config.yaml
n_layer: 16
d_model: 64
n_head: 4
n_kv_head: 4
head_dim: 32
d_mlp: 256
vocab_size: 2048
activation: "squared_relu"
norm: "layernorm"
norm_place: "pre"
norm_eps: 1e-06
positions: "rope"
rope_base: 10000.0
rope_fraction: 0.5
qk_norm: false
attn_scale: 0.177
bias: "none"
tie_embeddings: false
parallel_block: false
init: "uniform"
init_std_qkv: 0.0625
init_std_o: 0.0625
init_std_up: 0.0625
init_std_down: 0.0625
optimizer: "adam_variant"
lr: 0.00304
lr_mult_o: 0.645
lr_mult_up: 1.07
beta1: 0.95
beta2: 0.99
lr_head: 0.00831
grad_clip: 0.5
warmup_steps: 204
schedule: "wsd"
decay_fraction: 0.608
decay_shape: "linear"
final_lr_fraction: 0.0
batch_tokens: 8192
seq_len: 512
doc_mask: false
z_loss: 1e-05
train_tokens: 80420000
steps: 9817
dataset: "wikipedia_en"
Each number is 50 + 15 x the weight over its row's rms, rounded and kept within 0 to 99. Layers, rows and columns count from 0. The size before them is the row's rms in percent of the matrix's.

# layer 4 MLP down (transposed), 256x64, rms 0.197, rows 112-122, columns 0-63
109:12 27 50 86 78 51 58 50 46 46 77 55 61 49 21 46 60 55 43 60 47 73 40 72 55 37 66 40 50 39 30 56 19 36 33 49 51 59 49 52 67 31 57 55 14 64 41 37 62 42 54 46 74 40 61 53 55 63 65 65 56 51 64 42
110:29 68 63 46 51 83 71 61 20 55 51 54 38 37 33 48 36 31 34 41 56 56 69 40 57 52 66 47 57 39 33 65 30 64 36 62 26 33 72 48 61 83 53 68 37 77 52 54 42 79 58 53 35 48 38 38 54 57 25 56 34 73 63 45
106:59 58 33 47 50 48 51 48 96 54 32 50 52 56 40 25 63 41 35 51 60 69 55 24 57 51 42 48 48 36 78 65 75 43 48 57 31 58 62 42 66 79 36 49 36 64 54 38 42 56 38 79 09 53 50 45 50 44 57 37 70 46 22 34
109:55 50 22 60 71 30 54 64 51 66 64 62 37 72 60 63 56 53 47 28 65 36 51 51 73 57 62 55 33 42 67 62 53 56 50 44 65 52 57 32 41 60 78 40 24 63 63 22 17 39 69 56 36 46 45 73 25 31 31 66 36 41 68 31
107:50 62 41 13 40 44 50 43 68 47 63 60 45 35 54 68 68 63 34 58 47 49 46 53 39 52 67 59 66 28 26 23 95 73 50 55 38 40 30 40 50 70 30 48 48 48 44 51 67 61 44 77 36 41 52 71 32 68 64 62 68 42 28 44
104:46 63 47 75 47 50 51 46 57 45 74 50 61 36 25 28 20 30 38 50 60 59 46 77 63 58 57 76 58 61 54 22 43 56 39 37 22 18 62 57 46 43 66 58 27 80 51 50 45 52 38 63 54 53 47 45 73 75 70 36 24 53 48 43
033:50 45 49 57 58 38 35 46 65 54 14 40 44 39 48 70 65 64 34 38 17 70 64 86 63 28 58 40 44 57 48 41 76 49 40 25 64 52 66 38 36 39 55 45 25 35 50 63 64 66 36 38 58 50 46 20 67 47 43 38 66 38 69 29
099:99 54 39 48 34 10 63 50 35 49 75 28 62 38 43 72 59 39 60 20 55 52 53 62 42 57 55 50 22 31 39 58 67 52 51 37 46 61 40 46 52 52 42 70 66 54 42 44 63 23 40 37 55 43 48 57 61 63 60 50 61 14 61 51
057:83 52 48 36 48 47 43 56 20 34 65 44 42 48 58 53 59 38 44 55 45 39 48 64 74 67 39 56 72 58 52 50 45 44 60 17 61 53 52 92 42 45 10 36 50 51 81 84 48 54 48 48 71 41 46 48 54 57 30 55 59 30 67 32
116:53 54 51 42 59 36 34 63 66 49 22 61 74 42 76 46 54 58 39 30 06 49 31 58 48 56 63 61 57 71 23 42 37 69 75 20 68 44 58 66 42 42 36 68 59 46 31 45 60 88 50 31 38 55 51 46 56 54 50 35 61 54 42 41
112:33 51 07 42 47 42 51 67 58 30 54 57 25 54 44 37 55 46 43 38 36 79 47 77 54 64 38 73 39 32 49 57 52 61 37 56 82 42 41 61 35 43 59 39 42 48 59 72 63 46 33 68 80 37 25 62 58 80 70 49 68 45 53 42
# layer 4 MLP up, 256x64, rms 0.22, rows 113-123, columns 0-63
115:37 39 43 78 65 42 77 46 83 12 47 40 52 51 63 34 36 58 67 51 34 57 38 22 51 36 57 51 60 41 43 64 59 53 79 37 62 38 39 36 39 49 66 70 72 33 52 53 47 16 38 24 50 37 48 54 45 57 58 75 72 49 46 56
105:41 49 44 50 63 57 47 53 61 08 41 38 57 36 54 66 57 47 54 52 55 49 56 54 51 40 29 31 24 74 11 75 55 60 57 45 49 36 59 42 37 60 40 63 40 49 36 89 33 40 81 45 74 66 51 66 50 42 55 84 42 63 43 55
106:40 38 73 27 49 64 54 35 50 51 41 72 54 47 52 28 56 58 53 64 69 74 30 52 43 26 57 28 70 30 36 65 75 28 45 57 59 63 51 37 72 79 35 42 59 57 30 36 54 57 26 28 54 36 74 17 57 49 64 67 51 45 50 60
111:48 52 62 32 66 30 39 67 10 13 57 39 53 46 57 68 30 61 59 63 78 36 79 33 40 44 32 44 30 82 38 54 44 59 41 44 55 38 52 31 41 61 31 45 58 59 36 55 59 40 68 65 62 61 45 59 46 49 60 43 57 77 73 40
103:36 52 72 46 69 72 55 41 41 55 33 81 57 52 63 23 45 46 89 52 24 70 66 62 36 48 36 62 51 28 63 70 69 51 39 55 15 60 49 61 56 33 45 42 54 74 55 56 34 45 53 23 61 58 68 30 49 38 56 55 56 46 28 40
028:22 33 36 24 72 60 46 46 27 50 21 66 54 49 70 47 17 53 53 57 57 67 45 51 31 24 69 41 57 59 51 52 31 61 65 61 23 36 48 47 62 77 41 62 58 41 38 61 71 40 46 61 70 33 45 62 35 50 60 61 27 44 54 80
100:59 67 30 24 65 73 50 55 65 39 52 56 49 58 53 61 40 49 48 75 50 54 76 46 54 43 44 30 62 95 27 51 55 57 48 57 47 15 21 21 49 49 67 32 38 56 56 53 40 42 44 48 59 51 53 75 25 37 34 48 42 75 29 44
045:46 63 59 42 64 49 21 28 40 67 45 75 65 69 60 38 14 31 87 62 77 61 54 43 49 30 44 51 30 58 28 60 40 42 44 81 38 48 43 41 68 80 48 48 60 49 44 50 55 50 55 49 75 30 66 75 50 46 55 69 48 54 48 51
116:47 48 73 41 71 74 42 35 59 52 42 59 46 76 67 47 26 42 60 52 43 51 60 32 46 46 64 63 65 60 50 33 57 33 49 60 55 63 66 56 62 46 89 69 39 20 53 67 20 50 78 48 42 26 55 22 42 33 33 44 37 34 32 38
109:42 40 85 50 84 44 39 38 87 43 35 90 40 60 59 37 24 44 66 49 52 41 67 61 42 47 64 29 76 44 41 73 55 48 39 65 43 42 36 39 77 48 70 67 47 46 48 34 57 48 43 44 26 48 60 53 48 35 64 41 59 43 31 58
110:34 55 39 58 74 71 52 36 47 45 44 19 56 60 64 55 61 33 51 40 57 48 29 73 56 36 34 19 52 47 50 49 47 56 39 73 60 76 47 48 60 47 60 47 49 40 63 23 55 54 66 45 81 34 87 48 18 41 74 56 28 38 34 39